{
  "num_hidden_layers": 21,
  "hidden_size": 64,
  "num_attention_heads": 2,
  "num_key_value_heads": 2,
  "head_dim": 32,
  "intermediate_size": 256,
  "vocab_size": 7606,
  "hidden_act": "xielu",
  "norm": "rmsnorm",
  "norm_place": "pre",
  "norm_eps": 1e-06,
  "positions": "rope",
  "rope_theta": 27100.0,
  "rope_fraction": 1.0,
  "qk_norm": true,
  "attn_scale": 0.413,
  "bias": "none",
  "tie_word_embeddings": "early",
  "parallel_block": false,
  "extras": ["local attention windows", "paired heads", "capped logits"],
  "init": "uniform",
  "init_std_qkv": 0.113,
  "init_std_o": 0.113,
  "init_std_up": 0.113,
  "init_std_down": 0.0565,
  "optimizer": "muon",
  "learning_rate": 0.0103,
  "lr_mult_o": 0.933,
  "lr_mult_down": 3.0,
  "beta1": 0.95,
  "lr_head": 0.0156,
  "warmup_steps": 0,
  "schedule": "wsd",
  "decay_fraction": 0.615,
  "decay_shape": "linear",
  "final_lr_fraction": 0.05,
  "batch_tokens": 16384,
  "max_seq_len": 2048,
  "doc_mask": true,
  "train_tokens": 98180000,
  "max_steps": 5993,
  "dataset": "wikipedia_en"
}
Each number is 128 + 32 x the weight over its row's rms, rounded and kept within 0 to 255. Layers, rows and columns count from 0. The size above them is the row's rms in percent of the matrix's.

# layer 16 attention value, 64x64, rms 0.298, rows 0-48, columns 0-63
size [ 93  86  95 109 104 103  91 101  97 108  96 116  89  98  98  85 103 105 111 103  92 108 109  97 107  88 107 114 115  93  79  94  89  98  95 107 104 115  89 100  96 119  95  81  99  95 106 108  98]
[[126 115 134 118 111 120 124 125 151 100  56 124 179  72 110 115 114 160 117  82 121 164 116 124 104 107 124  83 155 147  88 180  90 168 158  72 155  96 123  90 102  56 170  91 139 124 102 172 148  96 177 121 142  79 130 145 165 136 197 112  71 109 134 135]
 [ 75 134 116 111 120  83 151 141 121 138 136 126 130 133  75 120 145 158 120 142 116 109 161 163 167 139 113 120 204 182 126 107 116 159  84 161 103 179 143 164 173 133 149  94 101 140 205  84 202 148 144 163 123 147 172 155 157 140 125 193 108 190 124 126]
 [127 101  75 139  86 167 119 129 101  99 101 142 185  99  86 175 169 138 180 132 134  77  86 135  75 116 179 111  82 124 143 157 106 138 144 132  86  83 185 119 149 116 117 153 112  56 136 179 120 163 154 124 126 157 157 157 103 157 133 143  67 142 103  91]
 [123 158 125 165 136 118 170 140 116  75 173 102 175 111 102 168 120  85 104 192 113 127 105  86 132 127 163  79 146  49 146 157 120 104 184  85 163 103 159  84 147 123  87 186  87 126 145 113 166 155 116  87  97 105 124 142 124  71 156 138 117  92 105 105]
 [118 158  89  68 117 136 158 133 157  65 178 132 161 156 162 138 129 118 127 141  63  70 112 134 132 131 102 107 158 169 165 121 143  91 170 112 138 130  89  73 147 178 118 202 124 142  88  95 167 151 157 148 101 130  87 103  84 129 149  86  74 153 121 160]
 [ 69  92 126 103  99  90 118 190  98 153 149 163 134 141  90 138 153  68 122 131 130  86 184 142 112 151 195 142  70 123 162 160 142 138 178 123 115 132 130 123 139 101  96 131 115  91 107 131 123 142  68 134 161 118 119 128 126 131 212 167  48 131 119 163]
 [ 82 183 114 107 192  85 142 134 112 105 120 138  85 136 125  75 165 142  86 108 111  94 104 137 147 109  90 108 185 134  93 108  96 151 161 135 137 124 122  87 124 125 174  97 122 129  82 176 145 174 161 203 138  72 118 122  70 132  97 120 138 154 122 197]
 [139 118 165  89  55  80 175  99 110 143 100 148 129 172  90 157 145 157 181 188 128 178 115 150  97 130 142 127  82 147 111  94 133  97 130 110 151 141 180 133  76 142 177  92  86 168 116 130  79  92 152 160  89 145 108 150  84 149 109 174 116 171 129 146]
 [154 141 117 182 149 160 151 103  70  67 143 141 162  81  96 153 184 185  80  73 134 102 123 165 194  82 178 142 130  98 141 143 166  93 129 172  75 137 109 132 151  96 153 147  96 103 155 117 112 173 121 145  96 122  85 124 153 155 118 105 165 136 146 131]
 [ 72 108  92 143  93  64  90 148 169 135 157 111 104  66 107 128 136 116 142 141  95 122  98 154 132 115 176 158 131 146 117 165  93  69 191 106 140 106  67 193 127 157  84 108 101 163 158 113  93 119 110 153 151 172 139 121 122 148 118 153  64 144 100 173]
 [136 128  82  77 136 144 130  96 123 113 156 139 160  90 120  50  83 118 108 162 157 101 104 145  85 149 115  61 173  48 145 182 150 162 168 174 118 171 132 106 150 134 152 107  92 139 116 128 130 173  83 105 106 105 129 118 108  90 159  81 145  92 167 110]
 [130 198 141 148 197 151 106 166 193 145 118 150 135 119 113 135 100 152 129 116 173 158  94 121 187 122  87 105 121  86 150 102 143  83 154 139 138 151 104 135  89 143 102 160  84 100 164 100 204 181  98 128 142  83 108 166 124 129 125 105 161 165 189 131]
 [ 80 111 103  93 103 112 137 127 158  73 104 149 157 156 103 157 144  88 122 194  92 113 117  93 149 104 147  94 152 134  92  79 110 132 109 149 115  83 132 120  65 110 135 108 127  16 172 121 165 192 147 143 132 114 166 145  92 102 123  77 121 115 126 110]
 [144 149 179 121 114 202  76 115 134 138 128  96 151 145 152 186 178 207 131 128 129 137 166 127 166 129 153 150 101 205 133 138 105 172  91 170  72  67 100  94 165  97 128 114 101 154 152 118 117 112 103 141  99  97 166 134  68 112 120 129 110 146 133 119]
 [234 113 125 146  84 134  97  78 137  97 112 110 136 114 131 132  81 139 153 147  65  96 122  80 148 180 122 121  90 147 129  96  61 123 141 186 108  87 155  77 157 134 140 126 129 130 149 169  96 154 131 149 129 115 145 139 139 129 191 133 130 173 193 116]
 [ 79 141  78 179  93  80 127 164  75  94 206 135 169 127  67 153 166 154  90 137 110 135  91 167  91 152 168 129 111 122  89 159  91  98 127 137 105  99 176 123  97 102  94 167 193 162 122 131  99 113 119 121  93  94 164 142 146 123 107 142 135 158 128  97]
 [ 99 146 142 152 120 157  88 122 163  99 141 161  94 117 120 149 201 163 161 128 116  91 138  64 108 141 110 112 149 167 116 184 135  71 116 151 126 138 111 186 148  81 121 146 148  97 147 165 125 111 188 216 165 119 149 107 126  86  97 171 111  84 119 164]
 [119  74  88 180 131 153 170 105  98 116 102 119  80  80 105  82 119  96 128  75 139 183 173  80 136  73 107 106 106 120 103 154 120 147  94  99 143  94 135 155 127 172 112 154  53 114  82 145 171 198 132 101 123  99 145 112 155  83 132 134 149 145 148 153]
 [169 211 120 169 137  96 130 172 140 106  88 162 104 127 172  70 135 127 129 121 185 158 151 130 113  78  92 199 124 172 127  90 157 101 113  85 154  74 110 167 142 107 110 139 126 112 138  70  92 113 165 158  91 100 139 106  87 174  97 114 134 138 129 135]
 [142 131 130 213 176 156 169 144 112 154  87 138 178 182 126 155  52  84 125  98 115 135 184  89 179 144 108 143 133  71 161 114 138 123 188 154 115 103 110 139 175 141 132 119 107 166  98 154 120 149  91 104 132 190 107 100  92 110 100 109 115 137 146 148]
 [188 160 103 160 124 128 128 129  98 160 106 116  78 127 143 144  72 101  94 141 115  89 151 115 161 138  91 184 151 128  85  88 116 149 139 126 128 153 105 120  55 104 136 141 176 176 180 148 143 214  96 118 160 127  86 113 164 100  57 105 135 139 139 100]
 [ 98 107 175 120 105 111 132 119 102 133 161 154 149 115 156 192 129 101 102  98 137 127  49 110 134  89 167 178 163 126  98 183 147 160 178  77 139 129 180 142 143 118 129 129  95 101 139 133  97 120  38  93 131 124 109 178 148 133 167  61 151 102  96 123]
 [177 143 147 154  84 118 159  88 130 113 128  98 116 135 135  60 137 144 134 138 140 151 114 122 114 136  86 130 144 113  59 144 154 162 156  62 131 122  45 174 133 123 159 150 130 131 144  66 111 118 149  70 166 192 133 112 105 141  46 113  98 152 116 166]
 [142 146 149 109 109 144 123 104 100  79  59  95 100 137 129  90 169 159 112 157 146  60 146 122 170 183 211 118 114 148 100 181 111 120 120 119 136 135  86 135 112  93 145 150  86 167  88  98 161 125  86  82 124 144  68 156 127 136 140 164  97 108 160  76]
 [143 201 182  91 194 164 215 118 172 125 165 131 154 128 138 131  77 138 130 142  79 126 150  98 155  78 120 101 139 131 132 116 155 114 120  94 113 103 178  89  70 145 110 147 127 135  68 107 111 175 156 169 113 123 112 172 115 112 138 151 129  82 146 102]
 [ 64  64  92 108 108 171 148 127  80 132 146 143 152 168 134 123  95  73  62 180 104 136  97 160 154 165 157 159 152  79 120 160 140 149 101 152 150 126  80 118  64 107 120 114 100 117 121 154  94 151 177 156 137 161 138  88 126  61 144 132 120 127 174 135]
 [138 131 101 194 162 126 172 148 146 167 167 129  77 121 199 135  73 155  96 131 134 109 172  76 143  83 139 145 125 103 195 147 138 117 146  75 170 153 168 137 119 124 195 131 145 160 131 140 157 145 152 102  96 153 111 163 100 172 156 140  76 104 156  97]
 [174 129 106 107 117 146 113  97 168 150 201 133 132 147 181 119 133 111 106 135 108 104 124  94  97  83  98 105 180  91 146 143 153 172 203 118 121 175  88 152 148 179 149 150 113 108 164 119 188 151 114 103 166 151 105 137 132  71 175 123  96  72  83 146]
 [184 127 150 131 153 153  86 151 155 188 106 163 162  99 173  99 140  75  94 168 176  96  85 155 101 148 155 125 114 128 171 121 147 115 140 110 148 144 137 118 161 140 126 141 110 160 128 126 220 161 115  92 141 156 113 122 137  66 122  93 166 136 112  38]
 [137 167 134 137  92 200  97 124 115 125 116  68 187 149 170 114 145  81 154 126 201  94 113 114 163 121 113 109 135  98  55  88 148  86 117 172 153 113 101 118 100  69 105 132 160  71  88 178 141 111 104 129  90 181 155 118 109 155 119 125 122 132 143 129]
 [106  60 139 163 105 100 115 149 158 178 141 105  74  77  99 131  95 110 137 150 178 132 131 115 150 111 136 132 135 155 114 147  72 123  69 138 162 155 192  95 171  90 104 139  95 137 219 139 107 141 156 173 172 143 170 156 118 148 100 159 118 157  98 110]
 [134 108 159  80 143 125 121 143 139 120 132 152 153  82 142 138 133 139  95 129 117 147 182  88 136 104  92 113 213 108 169 125 115 122  50 131 185  97 114 163  95 129  73 160 107 174 134 204 200 104 140 124 104 132 106 144 151 101 175  98 139  90 107 152]
 [115 120 164 130  65 120 103  67 100 194 116 107 119 117  92 224 141 141 149 108 160 191 135 140  97 114 157 125  63 148 146 111 141 171 158 137  77 142  91 178 110 170 106 117 136 148 107 104 127  72 160  95 125 131 121 102  84 171 138 132 132 148  87 128]
 [141 110 110 156 178 170 196  85 115 171 160 147  92 125  99 145  97 138 218 104  89 147 143 145 125 143 166 118 112 114 154 144  94 186 136 188 143 156 152 113 100 139  68 170 150 147 103  98 199 147 100 102 142 143 121 129 147 152 170 176 131 103 130 112]
 [163 144 157 121 150 119 137 177 172 145 139  96 112 155 137 166 187 137 106 120 177 128 144  66 206 151 120 159 104 159  78  34 143  95 120 103 138 137 125 159 131  82  92 131 129 124 152  95 135 142 122 111 106 195  82  96 141  95 101 176 136 105 137 164]
 [158  91  87 132 108  67 116 155  83 145 114 138  87 176 113 151  70 170 115 119 128 126 154 118 127 152 128 153  85 133  75 130  71  87 116  79 119 111 100  49  86 128 125  72 134 108 139 142 128 111 108 110 121 162  95 214  87 159 107 139 138 154 167 103]
 [140 121 177 117 152 170 150 155 125 138 127 173 129 162 116 211 169 156 201 132  64  91 106 127 190  69 108 128 112 157  66 120 130  99 104 120 146 147 163 127 153  58 158 113 106  97 120 137 122 126 116 146 161 153 128 170 117 151 156 117  69  89 124 121]
 [170 122 119 161 109  88 151 147 104 134 184 134  78 111 142  77 140 105 142 128 232 119 101 149  97 121 133 134 169 138  72 100 139 164  71 174 123  86  92 102 122 127 127 129 118  76 143 117 141 117 127 155 148 116 142 117  87 189  73  84 168 100 116 175]
 [162 117 123 183  71 152 130  66 135 156 159  96 188  83 115  96 154 170 169  90  77 150 143 127 133 145 120  99 188  81  71 126 105 173 114 144  90 116 106 128  95 118 108 128 169 151 133 107 126 154 187 158 116 135 120 100 166 161 109 114 108 185 103 170]
 [ 97  95  84 111 143 116 105 121 139 142 128 166 100  79 148 123 124  91 111 153 200 206 106 153 153 155 118 124 155  91 149 115 136 163 122 148 140 156 124 102  96  80 127  86 164 164 118 177 181  93  89 129  47 117 133  65 163 176 141 130 170 134 140 154]
 [120 130 109 222  90 120 176 142  65  94 153 121 142 183  95 208 174 137 127 130  82 137  65 148 138 122 163 181  77 122 123 101 115  89 147 122 191 109  88 111 154 165  82 144 133 126 115  97 117 152 140 139 130 160 159 129  99 149 122 105 123 125 143 118]
 [146 148  70 147 165 159 104 112 146 117  96  98  92 177  96  89 106 133 165 131 101 155 155 146  86 184  71 102 102 112 129 159 144  93 136 143 104 165 129 198 137  78 171 128 150 121 111 112 145 157 134 162  83 154 134  92 130 176 104 207 153 120 143 191]
 [113 120 149 154 137  86 181 158 115 141 142 147 156 194 105 172  96 127 162 106 131 187 136 118 149 123 158 182 151 146 158 103 123 122 102 170 151 138 171 140 101 118  55  89  93  86  99  82  43  83 128 119  99 101 131  80 132 121 148 125 106 146 157 182]
 [ 89  94 131 131 174 141 150 118 131 151  82  84 189  53 115  76 123 141 139 114 168 171 149 150 141  72 166 100 127 157 101 130 128 116 136 156 180 123 166 137 128 146 162 114 135 212  76 103 155 180 124 136 117 169 149 134 108 165  97  69  96 133 123 153]
 [130 152 178 141 152 146 156 140 108 133 107  63  52 120 191  96 154 158 163 111  96 129 174  99  99 112 128  91 104 174 114 149 165  99 145 126 116  35 121 150 135 181 112 127  78 131 123 136 154 148 104 155 172  89 135 110 139 114  66 109 135 109 177 154]
 [ 61 153  83 101 165 129 169 150  91 175 198 159 157 123 119 142 100  95 121  97 113 110  93 100 117 133  77 121 150  91 107 197 123  76 135 126 111 155 141 151  79 128 103  94 106  94 134 170 151 174  95 152 190 110 112 190 110 112 107 126 100 140 123 167]
 [131  89 104  78  73 112 118 136 115 135 125 106 117  89 138  54 179  90 148 151 103 119 108 199  75 146 122 121 148 116 144  85 140 168  80 131 134 120  89 179 109 119 100  92 165  98  74 122 166 116  64 122  93  84 161  86 111 172 168 127 112 153 133 122]
 [114 166 134 122  65 103 111 147 137 159 142 209 172 126 166  94 122 107 156 147 108 142  85 152  98 149 114  79  85 146 139 138 182  86 167 126 149 149  73 143  72 121 151 176 139 136 108  90  81 101  80 133 179 191 152  97 115  84 149 116 132 142 145 146]
 [141 167 121 112 137 135 114 182  99 179 156 112 131 197 190 115 109 115 113 141 138 148 159 206 119  89 102 188  98 114 136 145 129  92 114 108  91 109  58 146 141 100  93 133 144 172 108 139  49 114 125 146  90 134  66 148 132 106 145 175 107 117  96 148]]